{"n_layer": 19, "d_model": 128, "n_head": 2, "n_kv_head": 2, "head_dim": 64, "d_mlp": 320, "vocab_size": 1024, "activation": "swiglu", "norm": "rmsnorm", "norm_place": "pre", "norm_eps": 1e-06, "positions": "rope", "rope_base": 10000.0, "rope_fraction": 0.5, "qk_norm": false, "attn_scale": 0.125, "bias": "none", "tie_embeddings": false, "parallel_block": false, "init": "orth", "init_std_qkv": 0.0438, "init_std_o": 0.0544, "init_std_up": 0.0627, "init_std_down": 0.0627, "optimizer": "soap_variant", "lr": 0.00798, "weight_decay": 0.0, "lr_head": 0.00782, "grad_clip": 1.0, "warmup_steps": 200, "schedule": "wsd", "decay_fraction": 1.0, "decay_shape": "linear", "final_lr_fraction": 0.0, "batch_tokens": 32768, "seq_len": 384, "doc_mask": true, "train_tokens": 137300000, "steps": 4191, "dataset": "wikipedia_en"}
Each number is 128 + 32 x the weight over its row's rms, rounded and kept within 0 to 255. Layers, rows and columns count from 0. Numbers have three digits each. The size before them is the row's rms in percent of the matrix's.

# layer 2 attention query, 128x128, rms 0.0437, rows 54-63, columns 0-127
111:157125093120109127055062142132103115066167073149095159165151139094098150126134111130106117176139111120143108127129084150174121137136148115111133197139141132105093089068128150094152202174107125108095081098139140110145070184070117170117125124169074102172031149163137168140132127138139113215122084130168128128143170147109165150154050104130129129151186101120112162101149142104144153124103
113:138114054092107122121178146098152097167137131147089136113138134132155112123170114158114059076113163113067085146172156116082094133154180124181178119125129118131107135096116103168108177083134101084084158120096101125154121094066143106129166129118166084120138094087149098126118109089095110189133084115123139105149118065177209157149069220112141147131139108139113104112073145169175173143129
111:110150147155147090154090146127122118073185185163152097153076178104146102110161173097132117061131158153109113137114137139096194105122169154137158117119124072125133145140113146069134125122113143127100172154106091130110145127147155120091170207168136093102152131119166135141126183129154091168143135133036015097126110134151125173095196117134138137156117092172118132193144174172085121108135
107:125126136124132097158178085140158103084144149122140174211109102178125076145116067097150104098218147087113146159132129122102108092123113083108158136092233123133082113111125094108106140104113135105118077229138121196132101111124133128132138166146109127163118151136146094138086185154147111171119090120149108151153090145129089124168148076127150159168089066114151142115133084139123072091167
109:080137165223082149125130096152186120141149110219095108106149175100150156213160141121119124167134113160134119154108164166167138069171110117147124129161130102113114135104130146160113088115137186084153159152172107099127120178096137122099110135132117179086126123108082110154109123123122100153129191164140156121151158143138159088151153132159099093162138083051123125087036109190114133166134
118:160121138141170120084100120114197133163145154150138111155087146109155085068082140120125097160142083075079099138161144095161129114174176130101151161123099085137091131170162073210100098135172135126177131164116164162133106135123082157140134128116114133189113137132150120061123112186151140077109149099171093176081133097141132152084143135098154172124090137106076122096150051100069092074133
108:087157173128094100119153109083083162131114136184113135106151161209154121183106178157131083130155080117110125115156114115117120202168114148127143157154177165159154131171094117106147085175111092102147106160102146159099111116101158173176096103168139151138117106130131148128182169101161099101155113054094174142151137081153138103132116113117135205092083148146086107104160195115154179179184
093:183116081172133168125165085136093146191097165147103116153133144124113082067133125083076213079107144182115105154102134095093133146155180075137131119106078107165158089124187180142131154167160112126150196078138137131100104161085100155098146160138101084134119133167125151126124106114171068144126082079112093117163090133109111163140093135146151125074134151117179084094087171134092163140156
106:139054105061106109187196112138138133136097130132093098161158129051134142105119165114130130147121104174128095141109173095069113110103135114091132190161079134068129145126136111152145174141071105070162152148158135117075147145140118155158097131132165158130163115117073121124126083165120147157156207152101147104110070172160063053179115119121132144128092106112134191150168140101147093151104
114:131140133124129108088158152114116176136131099097147139141170103130099111164127165160176108147170116134127157138099160165163081064136119121093136086157084154101139129178120144100081137112218112119081096182088206131158113076135196132085136168122124146115121135101130203090100175158141165190059088102095140133161133142112154132093126080127144116139122180145055157172150150108158082106172
# layer 2 attention key, 128x128, rms 0.0438, rows 54-63, columns 0-127
109:081112148146154123174143130103090131145133118097125108124077144081140161160096118134109106189088155141071128066140119144151145107099149126062130049136135111174134145116130170176088116086159120130148168076119114131128138113080148113105105115103150138080154140156115131155169172193193142065096141173130154175168155083121143153174123180048093140101136154113114125088108137191067135193167
111:155101147126107123139177102209129098155115153126121111078116135159126157128122160108168155189136111098087089147134093166127106148107172130076096119132134139161137137095213106090112098103081132080200151116140183090130170136174117108118159132118186096105106164177123189123219084155138098203144135092162140115121086144138090103138091075110095173109078157139096184138121116127128091113112
112:171187111135131132087129113119165111193119095073149085098126098194135133113145086114111104151111073182130141107130160138141124149184095106131089133138136144075130151172114149107150094164102114130154136089197122078049108156189187169136174072121119140091155150172148117090138080132075132186126117141121202123111104091161135066141159145185122093145115118093137126176126091127104150188139
108:138192112173060125134109090096051123120139110135061087125106067097118137109145142120121185130106134176178105184118098072155160084157118103144102140110127158151152088124150121132113103183136087132116105121091150108179115123180133162161127053173096118151145153091068158172054120129139131151090137193090131146150152112139156108111148201116129090073143187098122135154129124136075126138095
109:137064142184162158146051180122119115156115087145109144108083094127103144146105093139145110099069139124143120101156092121089133133111154176142135116164138134104080126164156113091132154130084186209177116121157122150144171158134119150152134116110095119113084115169071167162131096152155119129082100091070161111148139123148177147128116139043181186144074099177184139109111173090142190087129
118:114181137140121172088104118077126085050071143130130126106048106113146125142141127099147136148135127134148128113094087138088128108088098055157096108136091133134125100158107131118124095082121109098079110087044119104120060095091110176130118133187127174121146088141189149152089063113089145170164157134082137113139189102112116142068126090142131154066145148167140131173106154160124106058144
111:126080076082085091158140122107201107174155112131132128124133098046104116122096134140162110103148133126121144128156174176103090136083147116056150117057078116089112114069143115169090149139114146165118166125182114097150120105157088083167150131090142116126139051137149121193139089137113126153119108145155087129063112140104112090072125088143199135054152134104151112102133110176095090108106
091:104092098109155121133094115134097105090098117112093107117147191096129179155067137084116078164145084077138090144106132155198168128063075087134068140131115132160124160125154175113128163105130149090124141089137128095131111107125135102057170067140155128126126125112104136146103110120076185137074130077149140102105064072156196106161142116125120139158103092193094123124182113122155115211129
107:146142111149143206124121095165064135151157120078114121172191095133096083179104142109166139115093148105117136199115120104169110147125146115142089053097135149150101146163083119175067086163082118069111114146098083159135143133140074145151117152183083137117133140113171121126076132093104131148064150130129143132106103138157135194130115105110235137126159127147162089062167129116147145149157
111:157124149115083055120108103099171087114176177165142195153130082119138152101120147154113174136137130125147148150147131120134151163141094127120126141120190067126114156098178094179111137105096168109120161099125092159089089119117141138167079122124154083119201142187140090131137094121184087102109068145184193202175103140139083100127130158161123081121183134136183128109082158157114109138070
# layer 2 attention value, 128x128, rms 0.0439, rows 0-44, columns 0-127
109:199208162142113137107094098101107132092142097084106163119123152141156121127133086175056134141137095113182078076118199134112136117106160138099161133112117074152118096096110143134126126108119066125115157145127158163090112102164093099112123076130096108130103104139144085164119107127076148101165135145076178147140063120113097132139129120089088102053208082147118144131169163085044136131092
116:123113106153112086169160105168125076160143106124129134145149085091152115147128161146160111121173141182105150178116106151116143123111148107149127137067128079150077141164101144153167142147130146117151128154138185113185124184110143140116140124057146137129088083189104133034185154104143115155117167130141145166149182100170099170135110125095089149144027084122198156124144135101175068182151
121:189074142163168159103132136126176112099163130125068157138054133120131099088126097135146050136144115163157117151144144112152097112123177191165138137155174132067200116160139150180134111148147095113105082105122147083066149131142131174123127101103087104146088079099135126123134117146159114154101112116098181124051143137096092143084094180181136086113153149189104097079094131155177100099100
117:107135105087132135095130097090122140030152100105100157167141179120195131124174139089121133104140138103105102129090094124152142124072107116090147094126124127111108105167090056140078129128171119116125115147117143157095133122177132096164088119126135107083181213081125109096171126111116123117090168151156143089208085129083104087174108174113136121117110124161053099130102154082061105112070
107:149077115152141186112131139177173170091151166093095142161110114115119093133139111054169108170161111159165124130153093138141137143115154088165145164135132083117198144131151099157077095140213155085080105055159146173108106110114148159145139113162120162104137089093128115077191076104097123158147158121172116109181115137140169133145131115105139064134113188163103081155110107149211118114108
109:163166122148149065134154095089114155125120085157142143146144152104130189145119107155129142088128113125136146090193138114113124128137127110125135141162168102104121120129086084148096112135114150120172020103067074158153103142150142056067101142109197139133113139117168119143176125114063089163088132191152087066111171094084140113061110115087152114183136106108102127142114137169111173143194
125:182142171131120126168111113154116142178124172090143162120104146100114120108086111133138110060124155111139146128067205161104082166152142125128131089128086097135172079200083129143136109093115129110165126122112155060136148125134165112064106146129150099168023172141082106097135096166145149106134108119071109124120099099073152139119166111151121124124044056168069170105134153134129159139122
116:136166099085153165117119118137131125117128155109171153119157185100135174105114127125085137079173102105145168177091078081142103149132095123138148116074139113172109200130176125132057153114082146148118140113177092092116163120146109136195155138144132121177173120177142143125125110140186150108087121096144120083117151193112214094045187118086058158109150138141125113159084137164147148124166
109:095167127164124092067159144088117121062132100138170142127097147117214097146157159177058138119170159145093107105090132127137175106122125141158121075090108132151105147134180113112133197116085161155149138139172158137124100114163106196089151107110073124174124181166116092067067160062109104063096138101138158137139120106158077106119106139161145142065147101179139132094102129138088114143123
117:095118080094074131139125173123132097127163110170149141118158153162114204086145165201099120107150124163066128127167138126154091066148108141067184113153091166151068161149183033096109131115126110101131105161109123080134092153111103134124149121110066119164165122112112120145093204130137120159151138124122150142120136170129120071100105116167128108108137150027141111134137168088073124104115
122:091117153106060170131120127138092175127131164175184145126178160063066123101126125142122134098155123117117124115103109171170114150228103155140117112157131128187105149150202171108111112111137095143115136093096127119169150088153113161145085169156150136074089102142133056170161145116170159081139129093126136092131068124174113171108162062185166144162178107098135172137146164096112134130138
107:101115137152092151149159153122184183142122174143120135126099109104172150127153166118111153158117070177081129092088118142153123148143140121119099089127128209083178156110168069104153153106162187096133138134171127148078125093106163165070156148153117156099169151112121133085189113121099125177068189100150099077123151178122161100121097130200162120111154209084114096121086135120114109088158
108:199117126177159164135112166119145080099126068123184203160153166125165116181101122137139133122132175119141048147127085153146231085171155117092167159151124150150192118080120123120145167137127139085137115141161090119154162109098116137134194056127119048087135163161151141097087107149099116094122135146179106141097138113120155100130137078110149132124140117153121123113113067129150088091099
115:186108193137111078132157085131105128086129117144167077155121091140152126096118170124149091159160104126128181075142163119124200110072149102113137121121102162113135121139103160110089116198145141115086156100107065174130082125081105229111097115128136075203133139139154121134121114099061085128169125155144167129152136170156137185081101177126174110128132122099084077093153115120135168100133
112:125151192096075105191125106149117158136105113148204188102177141087113104142152102186105155114138121141132108094103165087151096123155105102093104113154113088155158133097188137099143106139134113127184101092169132173168094112141150096102145136135124128116111110184153066122125106182064126073136111153122170130173049082120129120175115105106128121182088106116098107194112150073184177160141
099:112072140097071077121108109113171124117154110161131122160156076117134122078128093102099147146103145132183132124135067143155191081118083082124080097106144206123048110129123171125042141127167128157118131073109096124157111154086098131157170125132177198123172105082129074105158126132113142062053127142108116128148106137138124126106081145094134132121123127137116112134102072088085148102190
106:122133142164100115131205102147127141116075131113114117152127169125205167106151149124130141133122166185141102124126148113135132071147142123128134171124122125152158149106154158117068083098102120083074174180156211133156068180025138134060099118148135060120152142109115140165139131129075104135115106134118174132120113147100166110128162146110041191133092127066098116153144113082145096104142
101:122121137142127164141143131074084192113132130074079156096110137115139128123052151116116168101163157098106125204129091115145109038169133159072121166144069134121125149115133110126112120131089139084164131178140083100106114193090116096191182161110145174147169143124091115145152134061152068087143128141132169082063146122142149138108111103089136155121087158106176167091111100070142124129091
116:072109232137131099134139115160156117074162140097137053162146143164099103114130177139071154114126079142132157164150100142098174118127105130139128129136128128099163164104098080157092103127191130114121101096145127164165099128181072161153131128130125139063122129086117194093152130104060104115168105067097181161134130089181122141167189096163160120138127202137136127105147155164137172160136
113:165116083118173156176158079132149093120154078130103102151150148149128071163138109130165092112123076133127127137127132099131143161157159098117126156108153140030156087146115167146175120147100160140176111113135109123144157167159148112123109147102180087149081157137114194114113097187143154113101163109105145067165106100201176077117128087151111101167105129146152112112134116084232164053156
120:095087127187194157128139128146157137192086104097135101121138077160132143147116135067099064141093103155139033146099160109162061149077161124081144121112122122172108139115144125159101108153130074162111156094047065142121101151156080119110134110092108148102167099141112113129153170151159104193153170126155185124163091142144178133138145173114111152136147081162175161141124171140131170159134
112:112093082126170140156115097144080136176143111123161096155109162144111141104133162126133115132127130098118104069104093148090089133111133117154103059076210094112097105117100196143170128135033125184118186131114140165179154140137137150142156142134117149109155078111104150082191125063136135150099123069123159176138112126165205136111170124101165109110151036104154138137117090167152098114141
112:132121158102105137148120134174091175149135187119136138088142158056134111168132106120188091077150141111101179145098105120127134089145104143126126137156121166114072127140126127169128148125025106114153125175176135057111193118122134105169152180112168110058124134164128157178088113154074152124110092085118144134085149186108135057058134126123176127177164161110117180078130116138145109140155
121:093123111122095118108131193179150168053232108136144138084183139148130129103061178087165107123078075148138138120099108168169150134134115106114138128174121095122102185129114088124079123115112181121104126127129107129138155151095092153183153158157123103153119173119133158168149135195212200118112126161149127144118107126094139105076118112173154140120140116151114142145175133078060127081159
126:145070076118135129101113131128107138155170127102153151160075083120192167148157127113116093131164118113153111169169107119157161176105179136114155161097088124087127147152170129076059144124161176136101153047142156136156065177075134164130127112153134154125115129101134107132081171151099174140125175107138104158173140137130118092159146122103104055058198151138098119101112161207124067112122
099:140146126119136129135091110091160126136120079136121147153101153100076137121156118135125181123157144128151096166056155134156151110084106129111175137113115173145107170124165132085145176148159133118165137162139142114101067115132126172091146103189086056171184092175078131147128131163102135152127113104082053077175164164104170121126085101209163106082103168108082147119118145121184217113114
121:117121095148142123059091135064124132107122136070144109089111136136138143162122112139086140139175153108126120100127110145135097133084178110154138171182134102131130075103182054140151149118078154148103145132181090099166070140127144084104170059141057153072143116110118059111089079156157122072114100175146096204154128163090145074149153186108099152146139135135154134092098133076096105143140
110:136110114176158160084155101128105189027137123163141151086113178067151118114113114167154100106127167170134112103119109132119111142151059128129115129179128147136099096192212124156113077108098116168102108113137123087148081148086182141157080197143112129163136100075102098171131134119143122115187124155107120165097095170099147105074169146133136057121113138157125127150116053104141140109091
121:125150104154156193126145143120122122085174098212133110151109112095140149097149063126127157129090055111157102105165203112131089105114097155123094136051153174166110159105159148131118106075133094138170143136162123102174122145177114171100112145089127102104112114148109131107123105116170074169128158142197114123114174182148023157109137161102083125143129141107141155136136108186194133109160
125:100199110129061140152118117110170118129103136105048101166151101178120110100124142175145180162175163163125186143078134134165072159088186075129122186130126138124145133160156152132125103125172164174099113115129171154116146100069100101102119153108076125187082082093174115107158095158129140144135193178116121093120129123099144124115093129142139119089098068128142176128086133074181124172156
107:097163141160172151080108133120063197106129097135090115112128123143147108149165126086135123133126052121142183109134157128152130137157082062114161166135131117139118142131137129113168169116089114135147084156180205148142150147152105125185122112191143134157040168201128132203130142119099102154125069131129143117127110129172141151095130128077080153126150107142144090123100173088210118146195
128:131136116131100138119078136138093134119137171084179129146082127176130114113142126068123122150118109141122116079171116107210129155069162105113100055170178101081140132132126164148122115103177124118091136079085126145055057165146137171150165135177122153131130088192162129118093093169147116148115095124113130156151080147224118178134092166167136148124146182116158094160090076161130121083137
114:143129172131157128105096100138126105092105096115156146106168157177152172111128074113076152083145156126136102136126149126098139077109101095186125084133158193126048098096115052150076160145166101143144131130060136091121139085119119107156113106107090094126175129102109120143104128174083125137155124074052158087152087141169125127078186182101162087069141074128079159160117118102140158127097
116:072066103077143133115128083117107191132160112096192199102114114121117109101155103074139066127133118155093168100138140169130175119154112127110102094111114054078141104124128096113126098127153078096142064095150084130153155172094090076175070116115174108114142121094112168094131166126162107124096140132152141088156119149183111055142123120107171064145097125099147092174106151122187105099108
101:124180122106123090095194185087138139108077079115127103113097145166152092128118153218090123111135044135122088132083145194114130140152083127106144133116120120126115096111130105154158154147092123137175096139139142103082136085166126142194128109179162174098169133109146132079204133128101179110082142132162086097122139146126122080161111078113217129100139138182097133106128175120174110085119
123:119173166130150117100134099155126164118122117136152137134112115148196064164102110121117111097123133129028079135123151156129160143116210174173105171088150102086139103124106067162151118132119103154170075111109103092151142176067181078089083069058146086095109165150159157113142086096132165080145112082084112158147124121168117174128164120142094162140135117123167165076131125095155111099130
110:109139179117121211116108102160156118136096154155098105154148111181080083136177121162148125157101136153142119114141068114105088125133097166138193148076161114133104112133144094164092132155100129187062131162137129129075148162195107109146148108111130182104143107149125107191141067122143101121138070090086132137095172094110169176109158128114041173153132200139140065104090156113101111109129
101:133128148135106072129178125134115130088125125155075050111152091179092130133118115205139133132125147116207122102104114126129171110116105115122109115134091084170172104124137150109161143118091149104203175132126168114127113132139131094126116076131120146172164178123075130154106115047162052196092146141129100144163101101092161130219128146137185132073149131178085119174089121095109135107098
110:094216149120132145115128156179192172211102125191145116126162106134174130111107151150081158143106138140139175106058139119167088056134156174177112165091130145133080095107102137099094140121111099115139097109149112157124151144089060095101159120137103071105135176111128158136121075150120101100116140091162101072109149181095112158155130093111144146143101101090155097066138117106110068084158
104:131132116117119157165106163195133146130105134181106115081157097064112105095133121146101108115180144147125128089130121127129180114141128149236113156145136116127108155127178115124164135166177153121134094160123142168085056156143152183098168155115109144073153089097120096144209085074160161103124085048123138087115176142179155133142142139119094095149129203153091149101136174105150084133128
113:132072200111150096099091126131069124168127103140142145119115119080109141149049111144095196156167152092093147111117059160090102066129131154175116136170123127109174127113119104086143147105109088121126102160080096158166175087129080101156179130149087073081163138129155117162145107104075134151101091107136115121189136160155082152135182090125134127097072080075137080172106163149110114140113
118:136107047104137143132153165168176117116159162174103108137114115062041119151118111108145191130165171113124141140159098128153117084175103143162174144203128187155165108115101098133129160151146120097186081118106148103115090152154068172170114099111150188147110127110139126117140099138132142085048119136142132160185122159118114094128108081104107078188104088088119162136159152141146068166134
105:177079166165150148152091051090114205095168160131089116151135199105114173129132132092115138129141104073081111170115178157160157113116107163036146060085131147146134109148152162088118126153150157152107166148127103133104095173132137181102149142097177166161130050168112091160140095161117133107085177144094101156096141144153106133126098114155129144147139125098183127167123182125138155123085
106:117110170168095127130093137120084099090132073076138155138116172136105103174096104109150084118130157132157158109179097131176156088114085158186128083060099181111134148110070120112127081152113115103146087115163127102156194151090145146118163133121076143132157088099076080106168185072093119105085138109138141094132065139166056116071105161092118172168125129119079181128120144115109145090103
126:091202117158087112114126122096155134108125126155110133172108114079093114154096133217194202132067185137120170123103145078122151161216119160143141106112102100095137169137089139185113090125086124157139151109109094184112108165094110180150155188144126162140160152136133135126173201101117150089134121183122137093104118125115100168121118072126099111151091107100160123117151153173073138166120
# layer 2 attention output (transposed), 128x128, rms 0.0544, rows 0-43, columns 0-127
106:165134150095073198103122097183095122118156175127142138165164095145151149160094165178094118103163139143140105193104153160137153123126142174115106153102145127170123135085063112162135126117167098113183144120136105161147115105092139175156076064155145134133193161175068150128124093129124141125116112114156109109148118127156132152114067099072105129177140073046123134091089159079216092145138
107:165107126184146118151094133094089124136115131124133143176120132108102123167123048092112122132076138124113096088174077085139186167134115212081140124047106104120103140174137123086180118141134077165099123142169114141072143118140109166116072171091103101145091164111151164138127174112125204112143146098057063113129145188127152126175166149164147123109175130118113134160187087136099138115122
106:115134134164112154133098119147069145118154107124169157138155114071156126134108117155110123164119079088154196105133149131093071101078083124107067105129185158145159084122129068131124110085107139099090134102148100144074107133149155142064113101136150153117132079147137162124134078146104188124112068143146118122159071135149138049185072132136148100105074074057105060139131139095120099062143
108:102116103141152142159138128134136161180125165185086089073151160096144146184157116149136156080093174164080128138140138167175146149127109077191116176168149090127128180094167127138126128089173126088158118113154128145087182089112127129128110108147149131142064141123037133118104140057136172129129142129081136154101138135099155103077126058136111126112092155103124150089076149179184128121219
092:131153133154101083104150104111099150105116134159139164068163133138131144086122161143099169124085141125131127071143130062135130093073086052138142162131136096107137096069118141160114109068105148148088170135099128154105144162148204082039107134155093155085138113071152108201105158148115145145072115119045127115151128144110127133093133098178218118103099105118109131140065107115147095129116
103:073135100127087173098125156131111153180117156147107144131101125167123164097119113126132119138121132111177127148126141105188133182142155105128090150124126057069132191189155140140073153081141139155138172124138154120124064142133169117240161095124169130110079122119128083126123204149106130114184179151073175133114098054145082142121126144143116123112141133160090077187088119111114084141165
117:096131093156132203071141113080167123155095157106126192190178120097126082162121117148105144085178158138121162114141134113127134101119159220072074124126075176080140165143112126152083139093116080114135077078124145127102109076128129158120139125098108129073110143114078154176111103129132107154148131048151162107142191121111153155149110157077102151121158119156116055101148161111090090127105
109:156137125105146145208113149121124136158177114157180119087103159151126113088093128103177156125193108177086089112143189092107083121124187139148106155107120168067136067142172127101105132161149171131086137156096149150091039146101154108113141138157177151139075169121067097125110140095166084100150161125092104096151167077096151116124101146073120086124110121096046155112101104130156110141111
104:157118141100171162140098137134121108095178106179138095102162177093113175210122154125170113110126123103108057155134133173141093107145110159140170085101149159161121134104098090100118117152147082093156109134121096179120100155167068207133137144150119107129077077119112143120094072106158184154155171211114100099129178120185110100134147135073107096108176099076116179146120098156144140115081
110:164137080126134136171141133130146175166156083158143092129116134095135082149110131102104137144117148156145093184113136148122132215148182145142145129179132071165134062151162199099150172161165129120167120119139159087187165196145081168150161147127158152069140141159154097059149126096105137082147121134169105153149107071113117112213149095126136154112129088111147160095107137152050150127104
116:137111090115160120121188180092152147153140174138125096166139092175135113124092160059160127101160113137142154110102142128101113106122163187155232167137096141090140119104097108116126145131121171094105094109114168162176140189153117142133153094056116141173113164125090197148150040157109092149134104094144169114135128056078153070155138126084144103164121111158192148138107138154104100144142
102:159154113087138106102076113065126131135178074142093113072131127060102155125141170092105159136097167170142144159140099152143108128124076081181129139154127089128107090168176232149132140178140080129130131135103108151174150165164155110093158144120158152062113035087143144108095131141146107098103134225153131142197127130114149073102158127139161100114117152142157116119115127135087111132109
100:103208119115116146146083113204123094084115163140118112127115129160110119126114209192160170155113151184106089116109158126151096170131078117111194134168076184112135174088088136160111135086141134140119193097118135082109128107148125135159123173170153142178148072141106146095113139173170114131160117144072082112139170143166116157110185121121145105108158099132129161121144127087113081049076
107:128168121107137147144142128142137066160192126086095193128100141143092124128052076138069170104074077093112119150123103160087061163080118089143114136113123152184088156130103084136101131047103101120109108147153067155129121155192122121175141118117065205080182179150147085119123168109155115128147171155141131150120099090136121123126135172111128101110119104113127155164056124126135155151119
102:106160110182091159105166155140158149199093155159126160131125069116192111063106176111173135088075145094126107177091128090108165077152187145163181156138099128149133125152073134135119147110121119133176135140155134196146144135109126150202154135114083150132151144085154180161139098173117108114137180114143154126100191157089194113113111141103087178138166092154143176118147117140131064160125
091:115109073133144110130077166180171139119199134182119081116139128123150147187121135120098156172139123084132159099116157157175172142098119082143106137139108107110113080125131054105123128104137169116084151192125109107124134067164112146143156121123137150134119173183125147159127119122183103183058208166114140115119105114061195099089110192132118124157155120162146196133092077131088147133172
102:165164115151121153113113157135111128106142061103085139134128105148160063130092167138083180100107168150061094135109162108111154141134071098106110125145115090171162133155103143137140116163104081130215117164199143145051136122125094137131137081118170193169153144136151140066166172158103110122158117118113103103096177122099173109139142107117158195064132143154082138169054153130159139130167
094:134136093096132116131155160151180098131129095091148099115146066139152077111074129123128142118117169156043084086124115126091154174100123112141087100118114128115108063105152107123107120089167159113156158132120072079107076145178110139171118081128170063078086112174207166078113135113092190098127079152099068161171180142161106143140135113080146122132114175169119100159125147106138087098114
113:145138097135118106122177133100164130144151149166093113071096135135126108208138106146124130079144112064152089184204117087147134100135114129116190163130192076130090151116161114128142095122090163172143141100088104154128158157174141167061160132140086156116174159087178069114090119176139133139151104166103194120148071159140139132156054158096186158150135120159099118155175125150148139159108
104:104213164139138084124115163126123181158118127142134238181086093145067119102197145150159087146149118097072122119150139105193076078136125111161120144132093157089138159146191163112165159062142091138079161133156112107111106133110120117101091133124096118120084119097214201091111085131147125142118111154141111114091119144087143136108130108141082162123097112126102117117175119126132092177143
114:108208127101122167144131110125098136085102174132116132093076150158080088147090102140108173157106134068154198077099121118135196128121158157113111131049175119136145061137135099091176180129164124079096125181138160135108148142111110109104108174111118121150128135155127109120165107079023119081080095148146129132137120139093093103107139099171099152110141187145106099092085130102157097171097
105:111095175084136083134076120065154157044079118157108150165111134164130123074123074119096109127093127145187083116156193127184163100132090150164166104059109187156090092144142117130184215130115121145057093126113172128099097124146118147097085108134111161142095166149073171163152139104142106138151080129099143074160102144160148117106134115117116153147138153143153103103097114154129185125125
103:105133185145150121156100099102157135143160150076163135094096090178153111117128122124133135121188113184100133099136145063136032142125183135127146109142141101105091124113168151154164172163110122142087107054131110116102081084127118112120215116122178112097092132099124191118135101129121098133194100117152081098177128121147161120179141145097100099157114125152170190206138164149128122055138
114:125133135165180093180153157130111124159150168127180128134092148107082125172149164127099155126202161152073149076119161158143143146093157102150167160139133112081137151142123107148173114131131143160176080124106134057119120142165116093167124103115142141052174142153113101170128078102203108139114092127127166153196133119061123086209142133167120058079154137110120186094110111133163123166132
122:195080120099191163161115154115097098079140106188178148089160187114166186164118156181130139174104090115155142111109145082119068162110112103084127153128136075118164109108090140138168089108165133139117108111115095109085096146121077107043112184171134130121147117159118112165166127096136081169124154148132154087140119181078151165077166127147119140126139085073126092165078131120112101165096
090:106154117056101106149113124159093177169149084133117147072198099125143132098170136135147221157127095168106089150108118123089098173162131141098107075110196130133156122071113130158100099123167102065132148140099107138193139130115109127123174141166117159100140113071119143077158124162185064121096138095110146144085150136139158110136201152122095174150137134133105102053140082132079133136090
109:142137149137118099094115115137100136106128120098166110048084139110170191087143197138097110141064147155151097165178147144119157123112186118073133124160109146169158077078163102126121139133152095113165126113094153143070115130132063156148135117151122076148111094155131140154168082127113148112111106131099129137127145082115115254117082123124138146081142149104090228082127081094129123094124
103:086109108142154149103186089129148137177154051130201118137163061139131132098158160114090128128100115108113141099093192157089090095128112082100133115115080109138122102066130114093135144108085131072068121083130146117068119133163145124164194113135149134130124124165168185155133092097104152184188115128088154124165126059142094116183119116141122138066100093111150167134056160157152124128161
115:187158186094098169129095126084133152242122107098127140158105098165147128108086123123183159139127145110122185153117108130143115104149097125116145117134167154106122116104076133016129129198130172098113137150127185125132122156159129141118098124156125118175100127109100097102149120126125174119145179162084112110120058125177112091147176151200159108093126107116122108198119074113169098163154
124:156107035144188095134095141134165164172180141184091208130162110096101118128176138125168123156097156141134117097148134123108196104128152115140099093110117115174125076169129108148110092041099078118143149144123112145115156175068151120135108107061147139122095093144099096146192153149124141115057104092120121107145165082075131125114136137134137123146105142082126136124195068152179161141124
102:200116180189145128118109205124079124137144134062181136115125144166165160101141112073170150090201113115106083133105082058131127139136148129179120107116126158124104133132103164123145145087141136108145067146141091191164106128134181141222086148156107084159154154116128152092170134114170131133111059128092115103103104123150093132163119124142169131112102131127088130186142114187156067126128
122:161151208151126085125167172163121170096129134149178076098152127063142100064144123169172086176108140141175200156152117131114136167113109098185124123130095186120087137169109075112126127113120149124099104170146134134164123161143122071082130078183060153107204147127125121179107094090090106129076127136162159142106116168110105114107105152111153118110143161115112106179071086124125150106087
104:100101106090107141120145079134226174147198180128109127134107170179130073153136175179096117134160126087112099183132174166139110193147120149098041138114096123153147093063128111141139180157126126093056147117131131143144197085141148129149160098173133146164133169142060131131109101116120119140134131118131153086134119132121140085082105134062100168105130125120091169103125118154154104117066
111:137170118165123129178172130072162093138070139122170133129156135088133092081154125101117076122074136060137110112104144087181136188136135117150131190150166086112123120135136144135135184082155215143097133137119108128102119121169147092114126124125129046083123146122137180147161136074180159119116097164097145146134120153090185071126204116067149172094090066122123148117125130144091122155174
098:047122146155157114109086124105093118152125140133087070114160160077062150165165145124146150084096108130117082127116095149197114113128116112122166120100131121090146104120168156168141143089178133173097171140073090148164136202099156182137135131176170062134147155122067160070157108115114120080166125162126159084166126136160093098123116136161065104144140135121183130108173107139131105162201
112:104112129135160127130161141134085081130101184073118172174131136183071130091158155125105092182131136149128139151165161171115127142131140180091138165173101059109116116121107130110114124144149114143110172153193093140056135126135083232076133113129099093161090117088110116154068060108110100118152081180146126142145110155138116112116127157074177175033133132146101126145159164114144117148133
109:152092069149120113133193157196036112165103125104107110096101142143137134102129111052087170176189070139108114111172135082149123084135126098108105116123127127154086097144174121087132128175155124089119152136166169108140130103111197133122096137121131126193155116136117162134079140147071138101133096103167107100128063086133106149150023104120169173183107146124099149117121124100130135118168
093:087108125134112152170094118126146187149132158127093102134148153060079154159081191129118098132097137140128082124142077181110141085146073129130104075148110178146148138091097071135097154127127086093159085121111127159130120113157142144144047148155110087144125137132199143167141166089158129085094141148200113104118127120165066134115175112171099139177128164220146166071115172149144126142164
100:164132124123130145110111134082085139120111161070067123197112119128114120165176078109127125173135139100044110123090162143061159098131151101085139155163137081111107107093121124121139167142174144157132169199144159146115118153127134167165108121148140094085127045116084122138177123139140095075114109172172103121189149096104155109115159215085161134159110146148104184146178093149139189116142
102:125080124104137061121119147131039116115144083120102074116173157178154136109152134086106071141093115118135099161140088152045072096098159155084165172116135117118121098111186116149175142154126133129146196159163144171205134122129143133130082130103111139070053088077150163174097124162116146097127164110145152090167103154082160071133121114129175106159124100164135166133111091105135132144128
108:150127102106085117148106155091181129097071154075068098165098150163187126106142135082113123110077100189175117174125136132124196185119116125137120135099131181158162091049132146203118155088115199168145155071120161176137116093148118125142161120091161130136120104098110139130096115108116128142107126144147150167129139151121096101083101163116155152150177097199099151115157119170104198086091
105:098125120165154122134078127084126192077152100124042145109111118140189147141169148139166118116149115121131148066168124136155143173083173131172152123157148099102114130076116130132136114128180212114099143130087149091147128184181129103154159144156118154127114126075149092150156144117054125143135169055114067080143123110124141150184122118196155143121121086181159149087144123145071159085171
102:161147077090132125146168134149150107152139130088134208092124040091151111068086082181155152092176139169120146103140109127119151188115098104146162117145140121118092088119129130131157084129212080051097127088125087137138087146166135117153079136104112167165111145147108190147129144111106126097186136145091166166112124152091120114140169172100102121140145146092181058100118127117078146168166
105:168130150168117115135145073148142095099213121155144103147129115119199095128124129140084126134087115132119134202149177124138147156107156115124120117155138130151170159133118050143088141114118188083085142144100089098133107083128053172170114132092172087130077200104076184117100136186160194171131106126111122153133108143143119082132131088104182080116111119162147135155121157110086087194112